python train.py --n_layer=10 --d_model=448 --norm_place="pre" --norm_eps=1e-05 --qk_norm=false --parallel_block=false --init="normal" --init_std_down=0.00534 --init_out_by_depth=true --beta2=0.99 --lr_head=0.009 --schedule="wsd" --decay_shape="cos"
Each number is 500 + 50 x the weight over its row's rms, rounded and kept within 0 to 999. Layers, rows and columns count from 0. Numbers have three digits each. The size before them is the row's rms in percent of the matrix's.

# layer 3 attention value, 448x448, rms 0.0452, rows 56-113, columns 112-167
099:596482510498530562417478497490565517536518468437522576500438524490558597490516479554481453471535444447476450473509421493610493497469398492480523518482484512439460505499
103:469478499509532450500509511532520531529449529512467471501566489510460522516463513538526528458456529512490476492502616510432485566512493705481492521493492393434446509527
106:481516521454515463500509515509545474596547519567532512484509514396460382449585500505438505407564554489467494497526408545580547501483564472524491496604518452424522468439
103:615414486470470460468521532505510492526497536504479422503479504446499621483531479502487483530576513557473508494477509472503504521431524458435469524485546534498420555391
096:537455528564481486487504517551457517529399518515477517530540469472469432533459500584474523512490481471595487487512679494536463561534466599565479465495527459451414621447
105:597536504547512598535506501522449484506457496447476475505533468488439569438471494535499489516471429554388524487486485529603449455493539467515540520576480550479565488487
108:481506505516493511511499471539536521536503521497490545477523493572482562476549476461416518421508453479533458491505486570516499561370496499574497497474493525572573557497
098:556436501628465398520486519438488451551489520410492533491514497524518462434527512482474549451518466496533489497524522534527534616573535599383535504567522546553481453496
117:610479498497500454485475500494492539438522470504516554480491511464518451505505533440467585537569517472445487497502556445463488518507521464612509493523495416464506506479
123:503518507441484556484485497506469488543464486548507537490472528475491541477501461552504421422430429479515494477494560503482475468460488499481501497488450503455455466572
143:402547500519511506574510492472591489463492498469527507471570497463515504504510523491525495481498541537578492471493529536486488492506492463499549504483499519506514455511
117:573558492516474479500493498515528511554539502470469494485531525591464569526519535479466436408449444482418502499481423483532551473506485546554508514520459525518546495493
123:392477524487479495463515520527537503519540509525463501548468529468527536510495476481563505472456505557621517505480517509532498494455476530473469510525517559597526546477
118:549477502450511463440496485517406524449589493508499519494516469445489465513516565473406566530582542484475530510498553423505502574517517459601476519476505500497477600447
104:414518499513542537620499501477393489471508504492570529491415495493495466463480563544523493417486562480524488520480619440506529502547504554414523494498517517485525451459
121:444564543497548480471499497501460442552520489476505530506592498514498596549443524487495427485392479528449474527462485508549491426483448323423520481560479473529558516553
133:459478523530502537540488504486567483437400509538473472515495495481558520474537469519517535580486533519639527494501498504438476517478507519520499479511497540431524441600
111:610424526475502475501467502534476508484574502553547535510534488417488486525489524488475475502533510465412501503509561421513507551490501524436476498526503487490434508508
131:394563508492512533512514501476511469444457493517556472493480507476493512449485552514451456412414489571618486479507523532551516455510499522414524501538497514485538451544
099:544455508527527486513509474513472491483466520458561489487519489472447486536466562434559496428427561470441494529529497467504491460455503431473503491552488375471527536536
142:536549547490465449547504504488551472515489504615516493508520510498516474442493503471408584535553447502474500511532467476520474516520526410476497508583508512498516391559
103:478501521571532515536510499503443551363454504518480484485465502460488539502516557535477511562579566509549523472511497447500467468527497539529517517514524470353447464452
113:473571565496510468538511498522444458531516504529493529523565516429508586463470559513498533439376491494479448483514518442499485475494488362387534500566452384490514503515
122:446473538452513522473538485512528460500570479494506482531498489545485506514546549445561464462503501554600546496509413529483508444505509462447459524552499579605505474523
097:471467503508515497552485509478609506473441516502567390464538495497505415555497493468623433509462602519570526484478523511478518549506449555418483537489505509505534462531
135:463423504424527501505502494494451521448502516507448515463533472480487499535564571507513520464492500488511504497509539464431524498477504538532512504544486561561427532547
121:548436534505526452634476483495547511533517473569551517508504502587451578418479540459510490418492523503394508519467589567438524489472480531461513508573505495570436452424
111:463572443471508555434473515492464494537481511476422472513475552466526529509520446513506439499446481523597510505484449492477483534509534475528499483435538587540512554447
116:415499515504503454596519510496438524437551501512554515493510478380514456469506553486505490468488562521450476479507555467582538474463492528424471494540497474522497481407
137:545559429555486546460494484468524531498453479415487484496480525504505408547520503527537506519517525492575498496479509516460495518508525590575507482418512475450469515595
103:564428476527478476505465520493488536473458522444457470510570522443504486504443439497536535523444497459484483495504539441451487577543532469501481479505493421480488581505
125:462429534563512500603488494485547486574431520444542488486465508489486496498493472533608486477502507577558500517465586556518487562494487546455497499502509499530501407447
134:556406461546482514431512500536556542480570466465460552476498497564500519518550513475509562552600512482472522512491451553431498485492524547614499510457489589570463511466
106:531476455384531484424482510514473528440556512490517467500501493502479399586499493486509492633532488468521509488475471423492496566482495479452453489523531485476484588627
089:523446479474484486441487534506585490534502557478523531520525529490543376562530469470589482625535488555592513494522456489396467493484467565403525504532523457449507478580
109:491535521576484496413494492463525468497426457406514552512511503533507572510475507544464521470497475524528496497506425630587478446517496463512502497473520482589552488463
099:389578488472500532481492485473413512408485520516509482501449484441483483490473575555463450506449519525602501465501540476488483541520614439439501497535509515457482562531
098:392424461376508542451496493500551515446561511516477482495467486492476449471500533473453505471534477543523517508520438466522522493539520486535470523576448543570481559466
131:492532481443486495487522514508597494636516511480551514514558513522472532557486455515521448445470478506405486533512560584576510543453472471542498493456481476530497445530
109:417514508528521497559510513472429520476434527502445488483567481394451603497479524543526493502465520495445506518479534528546515475511467496554558495448493525523466507459
145:515432449604514537487504494503511539553415471453624458501453484452464483515461427522576473517472511505472504516482578598458504564468481561511494509459473425454514493490
116:549523445422478502452488501519418525449551524463371521510538507512516521569555527513518499469489499455528538481525475402436535504481555541583453501445519550511464585500
110:530549512513511528498496476508536504480441486468441439484484503647487540527510496498536480440485454437489503514539440544450488461507507432593511504495494545475504445541
109:545456477499517527506507515554568499594480517317455442518463530588548522540529389491565458473486461527536506533508456469503492486507451553561486521440489615539502500491
104:534521483572528508555502500502482518521432508501562502476448509402460491506420550576480466461471443473506486516491611511531538503523471501495508498548465476436499450463
095:395549471538483560508494504519428503529499470453536557502377540423515509395483538500461566465479482519523489484541524539513488491537535519540525515457511460515516495440
130:440504549483515464559516492523579484509483484556540487521513490420469508443476484482542492497469533526515484493461581520498513482453441505469483503510488392466533475573
126:476525529609501465529509535487489494509498523463520508524537524417525464489452478491532609580549554521487483498542488479588441547537484479421542478443546446446511490485
147:576481488490524467475491538514408523489536547504450502512480515416499395508477453514435581615599522468422495498547516386498519603544502572538473493462509494453473541489
103:409513468554504548566487489489435492482417513440480505482396500433518491399431507589483530495460505573555467509495563500476489491498507599486536497475506416463484508431
127:455504527527494451498499510503500522404531527482475545486503488451504431475549561437404595500555595487465497488503436460546484484561480511547510506490533517506522517467
117:487586477418503566444513499482402461428537525560461499524520487499504467517473533508445476504513497490545528466499429437511529459517526448484490472483532530513479574556
138:498488517491507538551493516513614502561537489518512510478469501574463533450527455457555555475494487511510497528496451597483494461467471584553511497449485477532501482515
133:438543535362513493442500519503550483454605482483467548503593515535558527564583558437471486514541547490528510490494411494522497465449467474554500483453494570538555511575
106:537556477431522550465512472551435501517527527564468493510491534484497569488481555509473478468494460460511489453532544494473489531513546413569450501479512542481426498492
114:584369490572528479555509494495550479569455477414562468529493503523466447490474498484566527479463557521448505503491591547514483516479479551513479505545502441475469507511
102:580492504476478434410495535504515496497585517459436489511557507435555475558508431436518543637548518480513535484500414442579467549482498480513501510499508537553489565533
145:381515535588509511555494506454452486398463497504513510512513481446523475454460567486464514555501565527577504504500465495508478433529491479408541488512541453474514459475
# layer 3 attention output (transposed), 448x448, rms 0.0381, rows 56-113, columns 112-167
114:393402486429551470485440536512416479558592435472485461496523500529564480447652404545484556442538536478491476500579466461484471538493473554522466491469429590421594634516
114:450538511463533417427467487517439493550489408449492491518429534565507468484480513557529535525444497422527602474424434475539486541457517496500581531555425537500510455561
114:478458456602465443440502564494515532470465472514624428517410470452513530454442434467561479518476456619435502471494495456517523532575472502506529504471536501462615426498
113:565413484559498453517494383474572495468412562501543538482515443496487406526396514530544461354497403501545497413520482541538488459534481473495424534508529510524510484530
103:546586528451533417489521459516478498558503518429505613507503530533489503471501551471432512437475546568548542513550432489494427438394457485476533477597517557490430497551
116:432549585410490538440418511473538525532518567502510523409612461518526470575489548479526526496489534534575487539469450657455545513517493517470537482533490482450446479518
118:621458449566536473463539539601481457519579473489549523493498502444525472461489442513470592512514573520542500400546592436432459502410614498435460477473447510534493538495
111:522531505521557530435498458516514418480534512464591459488459481453413557583478525476508599494526527458546588485476511437396515511514504499533451433479591541521541448438
117:322480441451480434578496518563503534473407463457515441493461507487536560609655452515562517436412504544568463437497580514523450475464491501529540572453546447615446499474
125:508474527491537573393571465507477512484534534509495504494466508487423526468457522474444618524588494481475500549521441375526564554505486571486474517490512528511505580373
137:679470525534568478460508483555492417494525478483496515535497451508456505475488469377497521468468464492398547503545427383540480464472528560506526519562555498501406568497
122:360490494525504559476489479483508498526473571470500498469527508464537431497529461530530595541513536510499528488507618441515430535503549479467476528430515519524534518357
120:652530443566558543535549444487568520504565494487453471540515481535497445476354584486437490558565465437400517541453429522495593527504464465480490443578424507466570429525
120:369571464437498442539515495468534535448476415487518492457439534525479473511530525564520480469425531492627455510477573565548477492446458495502514541553442492553484425437
105:577511524396544511408573417536520557480549478465466518464525495529530503473448541488489487610492534568577545521520419575456496478453481532485515472554419541419530429579
118:509490477529491508408508428463570601492434533491448457518487492515497477495465473494498562588620462535445501541491512409437599562522490533533468500443465532523609565386
130:689478531545556554535589482506531502535588479491522541538533514520492534541426544448457492431494411523395456498443394520463525518495524529475531475558470512530423539533
114:312519481436494514443534516517501574469443451477538460438411541517471532552486507503475537455554456446530460531511509528567539559486482555529427539524517511514556570409
123:688448529537555536458548469485488453466550510444391539526516450507522493476477535417476514550545507508422522528525443438426521522521459566496558455506480475434542543490
099:386453505446440423453464543476555544470411432476462470501488511483496546575540459495465539581501510508503475506484579514478512540565532521534510542508542511572544559322
138:568469437573464593524479445579523427532495474424480435515504424486569511525582436460580469436502440530467514473475485470454444496470498527525485509445553462522439551526
107:518462518414551480486532551497489463470469380516550576505460498493499538521552491463533462383411444498554464494502449523501434473495493538537561492590482503540430514573
115:537470486523448545405506359520599531509504574409458506522480470466552479489496442498526598627582469569479576464464446460405467525496501512528469527451520515567555560477
125:589481489567518479559510560480555487492502433507417466519497449501493412481430516482465448506512536410414440586487584523532567530578494527501537436551444497409579488424
103:576508541525501510474468544445501425525527444513565516528454497559428561531322551489375481536520418381381501527515436542531583482531598515517501481584497557470495599427
127:417598439466560482486531519466501502454567468454531527482434523497432503464453558487419583458457537376484506545485578503549566558445464486543482510553484512536532518335
120:458540453429506494417464485521518493513412402417445437454503492499527435489597486473546487601496575473491538543516515489427497541599522450541468476514548537427595546502
115:571505572566495514566539471478487510503612606605496512497516483503483459420435541518467535513488532500519479474497501538550523467473474459448492491494418546496441422547
119:496501436418531488422515480515532546428486403424478488480444499549501477513485541473504446522491496495548533540479474525484549516475496522544526485573518469471560520529
127:464453612529513450564507569519442415485535588574550623517526513441481558560513497482453561434413522502490470460534472443591467456489532494469568516482536494541376540452
100:405497529440431479513436488482496489551530549546637502469474537497499583545474467593466572555481490491532521415484485627519479450480555414523469561478509508596461498526
120:607508491416567510452520482530507501494567477452572509536478523540506513483392553463426465569489468496453562492509345480465533454527540514476489473582507484434530518592
127:422579482477496449627447542499483499532458448530523468469565535475492404494599510552574460429370564516547473462485612485571420514542506420494520467514529461491474422532
109:384500488507467479529461562465454513504510506547561534507494496487399564563421519521410516393552489409474452502506547582548562543504512519515440545477485483582459562351
096:500453512542489541543454579500493458554526476513534462556499457505436578569434512452427478411551418420413466474451526527489526528522551491505491493501571493534481626430
108:597489525519501471523468535488481475444452553505407578571540479458529469515618476475568484475485531558482484502495493359436510511574448504486497491449537429479509509596
101:610457531451603462482556508485477517411540498493503588527455480491488546483510550431481528432439503529556463510550437457528527489448438572507547525529415487502416493510
096:520489456535563518602477541463499477491565438464509451486463464556502448451483557535506454483476505389508457493465585526528525510483441499526533460539444454457514398502
131:485543501540478540433444430529493483563516500504526413513478523538502478430430539525468573613567475488433599471526434335500500433538514511507502519489544556497522523421
113:483543476466531452454529414500563490470520544489546547491467544514540509458507436485537562564455487574509591492495408458483512459429496462550509526526510500552471471571
138:413489526341516458470460503508456553516559530518574494500490556549467581538473548510400524570499517528491532469545442511499498464588527519500501538481538486542523531515
117:393513540512473481568519510494504506517559523588585514444483502478507473485441471559516550476427539483554452485490567586626472463441531446478522532518446548545435421458
110:437471521571446517531510533497488432542492551584567508458511487442561497482546401508507579512430510537479502443535550431528466459510548495514545508440558525588428522435
108:467540518527500521544506536524492488560571556604594492489576512520457464482389557532462512519519477423467514490505509556570561480513554431421469482499501511467554459530
113:403480488363541571436516429506456516474537578452560534476433494509563582499587521515487577532468510587554545433543478388499460482481480558537540524440545482543468536472
102:590472498470552512504546433544501545483581559500457487494542506516550472494601478469540498523414549595562515464519512462475407469463443527434539508480519438488468409603
128:569487471509477495462517424556592597532485448462462471496530531541514506548417471499467528639572470585424565522478372532406540500533573473496483494532494540510554522494
125:595499458462461507459466468534516505510420490509497517535513496527553574570523425470527373471541401580507527446454402580423465442476507522500486482506529468496526505701
142:383537462437446491542467507493490523518504498516614496475476518558503558537491499582493411422487467494640481470462504682520460441415514487482488534513473480514484425580
107:559491543422572501442549451504476562489541559495514565540560511510517520534577527458535466527476521584571488488509416570432465460487447490449525495496475468454505443660
125:505549440505511455574488530504522511483483439482457495472544499510550455534580478511579398514418520552583507486454566589467431493425510447507527496529490481499488424583
116:530513552589472491493527452432493552456481549533381567510522490496468462459519483502536516441546521490510436576503559539520528542507398532493488500488420516488544479459
136:580485467550460466560455501586554510600460467503397442495687547457523403491537451508538512582519550565412566513481478477454444538580547408436471465476507519439549470541
130:575578484661456518548523506515534561522459404537407414480534498521495400445413491495544463478524490467451491527489600483544549546470500466508484478552469563476514513401
109:466492526510522526479560425526492555451540539522479493467439485497465504442551513509499586460473538479545477505528568472566513466459412540499526519492493525544496449435
111:373485522395470422473466588507533514529471435497552486482454553496476568576445545520410499589535495458490490496480425565499558520606576493511477501531526517496565567446
103:408519461567473502581486553500507467498481503569550493510471468509423522550451498533486471349519427416476461497455559544563562487449496444484445523468470485553462496481
130:650467517486544494445512511492506492456488455474433553524534460489520522538548459413544399447452464536501472516514448531418467500500468535527531485542512495460494536621
# layer 3 attention query, 448x448, rms 0.0335, rows 64-127, columns 112-167
082:410503414423534432522500550511484412494469512457585493506539553484425545565428433482521538456562438496422512528486503532459486571469483474539475480458517489515452529474
085:523488462489533461464466469517511486578471536385507453463461530464472515503506541517493471537440435511491487505405511584436499508496487468510514498500567493534548536533
078:487499527510487598521489463527457511535498535551555452429646517553381502515482579614537495523562444467523509546591513506561456435580474419493560457604577424385395539462
085:522471526408529473440478497473531442600515473443644495495569515419480594479475423450571559535436541484438471540527568566461514618617494527411542496511477462528525473521
083:519508487474516581416545486469509452545618617610509461506485541573519544469468539503577513454510493548478490497500463518428500436565474477565470496497475516448465491493
083:581468445535508392600474476533502499470504545543479421490456528338503411562573406542553425541476492573506473420515504455451450464564525582506519467509527509514530519550
079:464421504431480536517529506462479602533553528513471615493496500507478437421608450519554463518431486492393505483455450539440514446543439561520489522532530531404544488452
077:577470502473535496524482517460428469370470540556539491481412494527570511370539588459503514368461540487574490509565419500373468526609492400491544511471454490458494487502
090:474463448485525501590536551532488530487545532452540471517381508482672530466452440451465529522507451576494521477471440551538560447489520556486611484443615504589516485572
093:545460474519476540454526489493501461405478443583526466500517477471453375436501528505449562514590507478492477453537438456448504477584449518459477533581515512493493482419
091:563518501387532511571508474562602537618591469512475410505492476495479506463518475475495509534490580481496501553605434539531501508465533505490435462492603400454474535523
093:521561548424517538518507492451469460489567548479434614521515503480548584466516558595521521516443411518492488558472499545407531378501525545487651492540574504452487477496
076:469524472409535470528492493530424471411560586572499459471474501650502455429557525631496464486592502504451453473607596487562477517454502502451560515432488539525533515478
085:570524474552508476422489517483475430431389514387511564579455540568497451527439538503574443471547577526454471570488452456529463531445400478486499471512418486607543556465
105:442499526499528466497539454524531529467514416546545461415484561472540499491597571479468483496529514531474539474522580466507383558592498460501432408492399526486504523506
088:465554460452515552587501495508448464486600564488453499434489520545502527462470537538495654411564492550569487432495580558544429534630576531446583522420563504535458475483
086:459408560515521512401536466494565466612397467477488460475385520567477510595512497511468469511492601542584448485475450512548430574477593450526471456555462587492395576529
075:517602584466524480543540540480565470500525470410420464471488483532515563549470451457506485474530475474451498524402455520611481542513535547369414505504438588550454466485
081:452561532480470496548458532542453510428490491495468480443587527532519467425461624527562448411538505478480532527515589533474473427538458604486530501522545384496458373620
081:492415459454463494488505562483537580527528452535485470517598479608527475523555552524471448534556582366513527554513482476488520544499627399507466468425471537490452546567
082:515530557431448505600515429519600526453531491505406499496528517548474460481580494541569525543433378541418498530411502534584483455497542459495549527512509484382500521459
078:438564467532487451552460498498528503459599528484528462508467531554508526506479453455579631455525496497414497436485473453528453525515363521553412523554536524472510461506
101:549607439511532498593484538534521519434534557564438561449451499520560461413495504485553521391465388466478528427468482464449452425525496419408619537476532432452469455542
092:454530465441465549581508498512559460476567470440435491529488509494450449588495407541524532537487378470505537546476523614501523455556463520517444568528465490436541479511
090:537559491478533469534511507496444453424476591424501645485450539512550452368425569476507595482493468588453479503468520478500477483472549529478570509481607459438555470470
078:470495548494498516603544509495475437525473425536474523512472465522466607436574567503555469436542471448504501538565477454524489482512417528539558505512507636512411490568
098:437397412539559477539456529563480553562491475557583396522503503519433485588524435544509410525503588460604558483536526489556534505490449525503388550566387499596548471493
088:502550463325532605510501425484361454460533497543496472529427516576454486565424618489569392496506537451549484551484487517475537440541376479457500488556461647524540482477
090:520464495567516424425504494481462512605553543519521580478443488548561537489525453514527485486473505562473500475429441443493431479431561489519470507470489454509571473607
087:467484572516480604533527456477472507496502462493402448536537509688454504602551524510457445517484446531491523507510466530633523472464482462511507514629431576433506448457
084:504501483544475494517489452498490517516391478502536511470476534485410536517573423597426461471485445459541508499533454523496510503553468469539550471468479472466557481525
077:476505477427496552479422469549539526504492468503585550519444515569524486594481555420507527472530508590424456479540390363604577443508395481518494486453555465471489452376
077:433487437527483502536466502540567475546451483533516597447476525542469525474508467502474565575603411533447476424464433573491509466488544426380504468472507536388523461523
078:563536546567535591353509452451468544453517557536462506495455509500565441542613501479482514505411459584394454477432564520606471485435417500486443502505445415466581495430
092:503544469495532516472516490533415583508435553454523471552615475550553545524492511543545455457494544483568459521543555415485467485495520469528507502569359563558480410498
082:463506485486515477543478567583502463512499503499533486480430486535530562487513410482464441527513496509476552526546552555537534430557451583441512500425529491540489480394
087:514511469517548559593518520514583541544422480455541499540479532470589502479468372442526625539538477472421539550553585582481485542538562492573532479467504469515415505560
091:519517483599490414381501531536446499507478529466510490544473496521530544418582359492458517441540446565457461525477497481595546533481469529414447488457499469475611573463
086:568481468514511534531527465515448474591524508505619532516415471486500641481550581523475454462523599438610523470478480545405496473582543403545448468450557446493514436598
087:481541524485534493573505503539471449444537556551440499527509486541556541597407535504491509461476476528623511591443556608333502358502455467514481484481500527403533491437
095:453602519470530464534549536540541463471511569619433540471526539501544504439458511357503587489440454547404523521441592551473509502501534564540600475464567493507492434515
079:598485570498551435452539464479496443542542587551516529551407494529567501442504501531386541512555450529551507442461554404518601487478620476461477467486442463381525544431
076:417545492520528466469501513494558484489452485524456565461389491540524483516406495468465572472469460459536501508448496488454493440490475371504556539469548477523583474509
102:443534493492476516636561500472557468498475532514405499454490552476576514455523450504552575514465443574467483471455513528542473507599550540477553532461564449478460510514
084:495443523498489480517514502498558540548527506529541472474548505557539680665502478547442443408515511484495492544509476554437477451516488468520562512489405568572464503483
082:523513509386491562444532475519541486385546481482418496465528471508515593487470525537483542583537411495483489490595584491500441493636460579530454530537493604502517472534
082:555547505553530464444482559526491547518495516412509488495550452509518449389569519508550445437474489515474513535521457431438605420367395503577547483618563477405527422491
081:592533547595501442515534514518545465476494512576501576534486489458451472524463431518485532543553615521467516562499581424440467552502338512467471531507452431444494521498
083:375467551478510477607470509512493496538522454498492427478551496581471527597520499514525369506526594405492502482536528529500480518512548548504461518535523450533500476465
085:444549539458553437575517489527528510381581529435390577514493450524523530519506508475451505513439420519417479526487513526484465406552425538467525538479525569602523404434
109:549579478481510511503542466530487472426507607473430582473498531481579518353471540491529628461476477555428527506500611507475504476477495534504610461478553477524534450448
085:524529588514408489485521478411459456519556623470459612522471472477495562520462445567426455557469526481480477502473499517582548496491419487494558555477557468545382487508
080:440491493447447576496512441518386486441470437363512430472605458430465517594547426595586394539476488522564576564576533519475454603541493470489451533503467512578465441498
079:492565513424538348602528522509524563516531505590426447523377474528530528491426492522466552569450538560562501501485438506522549417418556464489476489473506472524525517549
079:530519458474511563557505538543476572500442484490470600528471473483566434442484390475467540489335361486424559502426447464529494498437516571430579488455572506413499441499
085:476548439381502520505476548499443493412474426477504544472503478545480497445447589594506474506485506402460519515536529586526484497517398585412658538537566494526486546558
087:514531505547479598445461456463524497499543504494503449525494503442554357608559493520551497481465432561479502515525543522504547437575579413529377497461475420354557523532
082:555514491420507495511476505525516481501483471492594452493482532439535530483530443492396456527528540482515548503506391464494520374426470518523540516411520537415498459510
090:423420520540500407490512479475541575606480470619565367472550466446370525492450500568516396540518630428448506465501459460493460587528471471496519549599513420511491556499
087:601531549433564476381492527467496494584541547575534550551557527505537489460531453435529543553485558491476535549529511403606545540446529559534494443535514508517447466471
081:446448478504475501476548529455435495542502576532502504491536503502475430596493418549457481506565433476529550468539586563652550564619438562465491493471459580589451375422
089:475593502474480525401527471537579580552493519450449511486501553464523486526566443488530544543557521545453468445506480411548436542456472494556521481433516541565542509520
080:476483473527519538458502462473481437435544527531578460516501555470486445516456480550510447532504499457541533489520476488529454476552378472498499502502397508453545477431
081:449519471562409512473497526545445483432477471567495477521595453475420508558491531579434486509579572445515513537423576497448526501459453556473455516498455492499589524528
# layer 3 attention key, 448x448, rms 0.0338, rows 64-127, columns 112-167
078:494481566501444584517507440516490493525472495551552429531446402483553492421536454494476559600517530506494413483530440477507557480446556573541484477485576494528498503484
085:462555451503489460522569484545510601476522395614523504497459509445617482480505426490536530491530461575517466469534541502645535474588508503450438548467398428492486410520
077:490518406545469451558459520497503498422451395478528514482388463533579442497445502519504544464556535492589510489535515544511451564576525501490483522436448492512517397575
086:431469459510502446553564526584564571495575471594493454392418561537526420483534514448537482484551455497494506477433466536613434490504522477491428435463520511450398543472
078:471422480576518467508431535508434521514462549488466560441573466436486587481632466521454490545469660476567500571487428504526489507441508489517523490537486504478455654502
080:449556571444461466518483586442479531420455457486527526552480449552472565482445478469459503550500467428501498495470404570452564518444386503515426503488485532598459531575
096:545505403545611479552501511645527567484507484467558423355435561485580499448492485433539543464537510527507580441553460425545434519548506488476408439513468454484445478518
093:465571447472435440514429595512493592441480519525452546655495396461508554560444503550508466504487511461502452477532521516557658483427392592496474508456511500501557584478
106:475540374453562468529447546591522587486524419477509550532420425467545458425488530458543564551551437510431498400577563506570554509452438523469431488492286486501597438488
086:526541528547431544470480515491459441491495597481453569522506485539418511509520463541611510502503586401519539498507488491536490460484462493520468511477543514618510555455
086:494466486474427479444429501422447451547474405532430502594430413505526464569398461580491439532516413513433483526444551488435565487488501459499470576454525479509547583533
097:529489508514496471516597381429542489491497512486481534430459652524574483521491479444542557435436471581484499419476485502493375602587559526508489479532493508500493493535
076:527494595487468521461516452382503473490447522468462491514437481478395419582449502457453508550398518481446487496415459502409439475503442491543443469497539457475521512498
082:527548449539482469604574470468531493427503541540543547432525510500500632524510489519471579556494484534557550425433460462521527516548421542557541525497501492548499504518
120:472504352476575522496405665649489552464490439530560405526541397463483510415419509482481479464505518435493594437636528481517605456401450465430493509499420510467554470493
102:428536422491554457499428614659478634449538387502597517496518492472492504407480476459531448490538495466491599428611490468533546461489430495459464486525398460506620457527
101:478532449469596484468587513592493540485567541517484474340528652492490526474536493354486508431492504553456602503481550515449408468515545474493504393471445538504499439576
087:493468365483609498535472525623516647499473547526546470488475560550625561456447486470498487436440415524488589433605496539498469500508563561519484500532378447497529448549
099:472503429442478449452403578565471519475451498499529532657534339466485493488441516518453458547525515408486479473588505506533692557391506464430472532511463514547577549448
093:517458647488421565495498458428463434514443510474464490562482431437374455593559485540485491529488554473511476588450439483434459480460475473567512555466633463471455578462
097:454468457476615523476576466577503514546518483465461457364522602533610446489524531396522490452524441588544538434553548498490368597594546496475459425503448486506506451519
075:400413607495452565384483543563459508496441567460469448514632494526493436468492520562399478516427618432484538555485525497431557517483475496479485474460535644513496544498
112:502495381472512475449393626616492591507489471482529526576525381453523535449399431457518538515532503425498545429637544474495658523474466519489444465510385492476585479485
092:478462572498527552445541487490503476460503525531505507438553523536645528514536497494428547391527504600563482524473546429546369502594567586551520445521502557552424410559
099:511522480555558425510558433510576568508521432544436483402494594516586476480530437467533531499484448559474507384549483490504452545574491492450480432494435456491559475541
077:490510401470426510457528560452447514529491481495544503554507460477523430475409564534479502458491512469496507476559508539420541487452509523457482516557491499492488520475
112:482486578491395560466432529420501436461486478484482513655523346488431486542476547588468455548508530495505423575466470540508614450461436477506535588455571538512503547464
085:524512435499485538431537523516505433507621498487390519465610535422550466554429570549429534489535467567490525353617519525593472490612544514460525518474454510524494476411
092:496441570501505525518511525490561539477394620467524502498531514443484531484569394486554522484428538506519482614482517528434484475440426528531598477518529501501435486476
092:535529516529508585468568420440519389508541544487503523423533594463519557599546549552475528431479538549549479467461544544500385495638515556543545487500525485477465527436
084:499507585513508561550552474450444451432496574418472428539541473471470488580465584487575496484499549552515452687515477546354436573574621560546578544494585495537433521489
073:489533456590412529531498509418543492487513416471468549496388528398537457437487513489451551525488409471480548437534562462577554540492502550453494499562410501578544484483
086:541474482574589488445510457530483530468492468478461526471507502475578499457563468496539427452474487567470525462473526487496438543600562521433468520519406516526490424515
079:537456503549558489623461513592492509480515514439497431472444562472608502513476529494534562481519566495509620455566492475492415463573452567543489491457558546405451520466
099:505508640610446504543534464368456389524520560447447534521549530455446504564562550530450476512541495514517467616379451587491487415465451500534526503461607524542450557530
084:371546451468496459556499482519566617516474405504519494590455487547589458460503523368531588476501402490503431431563524444501530507509589514515490495538404504514554425581
082:386474447534565448545528469515536510572505438485496549499482497498518405544406523522509419533494472542538457512477461494544555490559611443518443560464462498478480444485
087:496508493437522452583529497490579506425535443561569474489433485500538494419432477491466580514442488513408445514481543563491558573479468447449479503502394459446601403541
079:406501584520492505591486497416476590470469484534445525405573491602486515525489534473569439492489537507478496527488429607460525486512515544463431501484480485597491611518
085:493481462522484569479504472467486522529510598425477595476469501510553405522518524449492518488496512496458534471522537451413454491507527542546467502498405584456592467570
109:474497336473619467525440579641514634508510411501526501464420506538617477442461464446494576479562466540521592431622546469513547539522480440459491440557405496494553484521
075:559460480646537465511426502472558444543585494525500590460385505450519630525536410492543515496546504504491446488536477555501440512485442522447513515455484483442449517523
082:549463447507542497513455506545538566478489468446485547553512502479518533456489407484485443532553567581487468431524533537541570532549532527513407483482417471539547517496
122:474509428494666469550476559588505599500492433477551470372425546498539495436477516457534507457534488553493632378552512506513423533500502485447463377502428507494562448531
078:459548554445541481549510556516475456504525585474413587528538482539440499478550460463602439473474516509495529580412493533463479426515452521597547487519547511611521508448
078:490524502502480572475454506473413531534551576455535582537514483477524462540507540577563522522509491442506550472587529520491507485496485464525582512468480507562490494447
099:532463561502377515523438442428462434537388517462479574681495420444493466537413488520453506589469497415491368549442502479503596481417492538442554571463552488543476596524
086:496505532454475477533504447376473375543463588554463464522482598490484591547529476567430496528413522456504487513403486484530491523470454540514463523482633497522476547529
083:522454523454530507462474586511510497524503523516534525454536430564406398503495564452478465498533529390595517556426451475454544461474478462579504477492502507497398581470
086:522538443473489538472549468492527579495560508515512547581409528512599443493522437547527587533518502621499497453514519462467490487459477569510523550492371516482652464532
118:461477404501629427541474613615540616514511453524528478444473538509580458447467429436524501502522473522525603392564508416487498549523471515445469413546444426494531450537
115:513497548510490463527585332404541409500502539482464501413491649540506505564558521519538505446452498591512461523373475511486325558588606516488522521486553513537445557523
080:490530477476511506533471491497440460548479539503467470498460473527462441496506616539447482497479537482534505579509451577519484399560520465527501470468563482549450576498
085:557473473488512442462519438494586556531563471496486523439431575455571527442546400459470562509553449586416456480520587527520457559438550424471436509510449445435474452561
082:467524428507479434506568457530527539549482470452561460519406510500611514400500434421531557495468411560446480467505557469493546573481555438412473505472437514517588472543
085:496507564473402516535489466494499522467501520347507541607518431366438468486443451493493531530494474457478431413489529514477569479411446471508459497452510481500532498422
082:424492562566511487530511518459428460500527579444408607456442527560471434580540625525450473473517523453526506497405499570410462478525450456459484555449546539526460498455
077:520533507491531452501469490498507436528457537544542459487490525521565503416484604458520581495455542523528525521436489517529511575478616486530547475471507485492424564553
093:487492608483476530478449476503455418504496573543513450447478529474404468576550507502454441566509509465477514596455467523516458468536508438538442489473663542537386555480
078:411499530503372506525463419529522481591395458505507487503397464444480490514439511564461519532481393447510437509496442539545548471452562381457505557527550416479498554596
084:506571514561466597426530450472518426448541460481504446504509530499514500605475572600508500468488605451414471500481478571558496439520535468485555512646568495524481545454
087:552468511464570518544457585471413590474422530559469519522550505374521562423492452472501574535530421465598539480520461420546580487471483460453560517512479447465503477536
083:579510582492481504520547504455487420440554525367446466432499524542382519509622597518518569443560587552532528458452415475484487531573470577484520473524560458533452501486
110:525502652543411561491524425338489423542477555417466493562510520488449499545597481573494505520480494510492387633386479485477506449519552509535542564512598532569404563467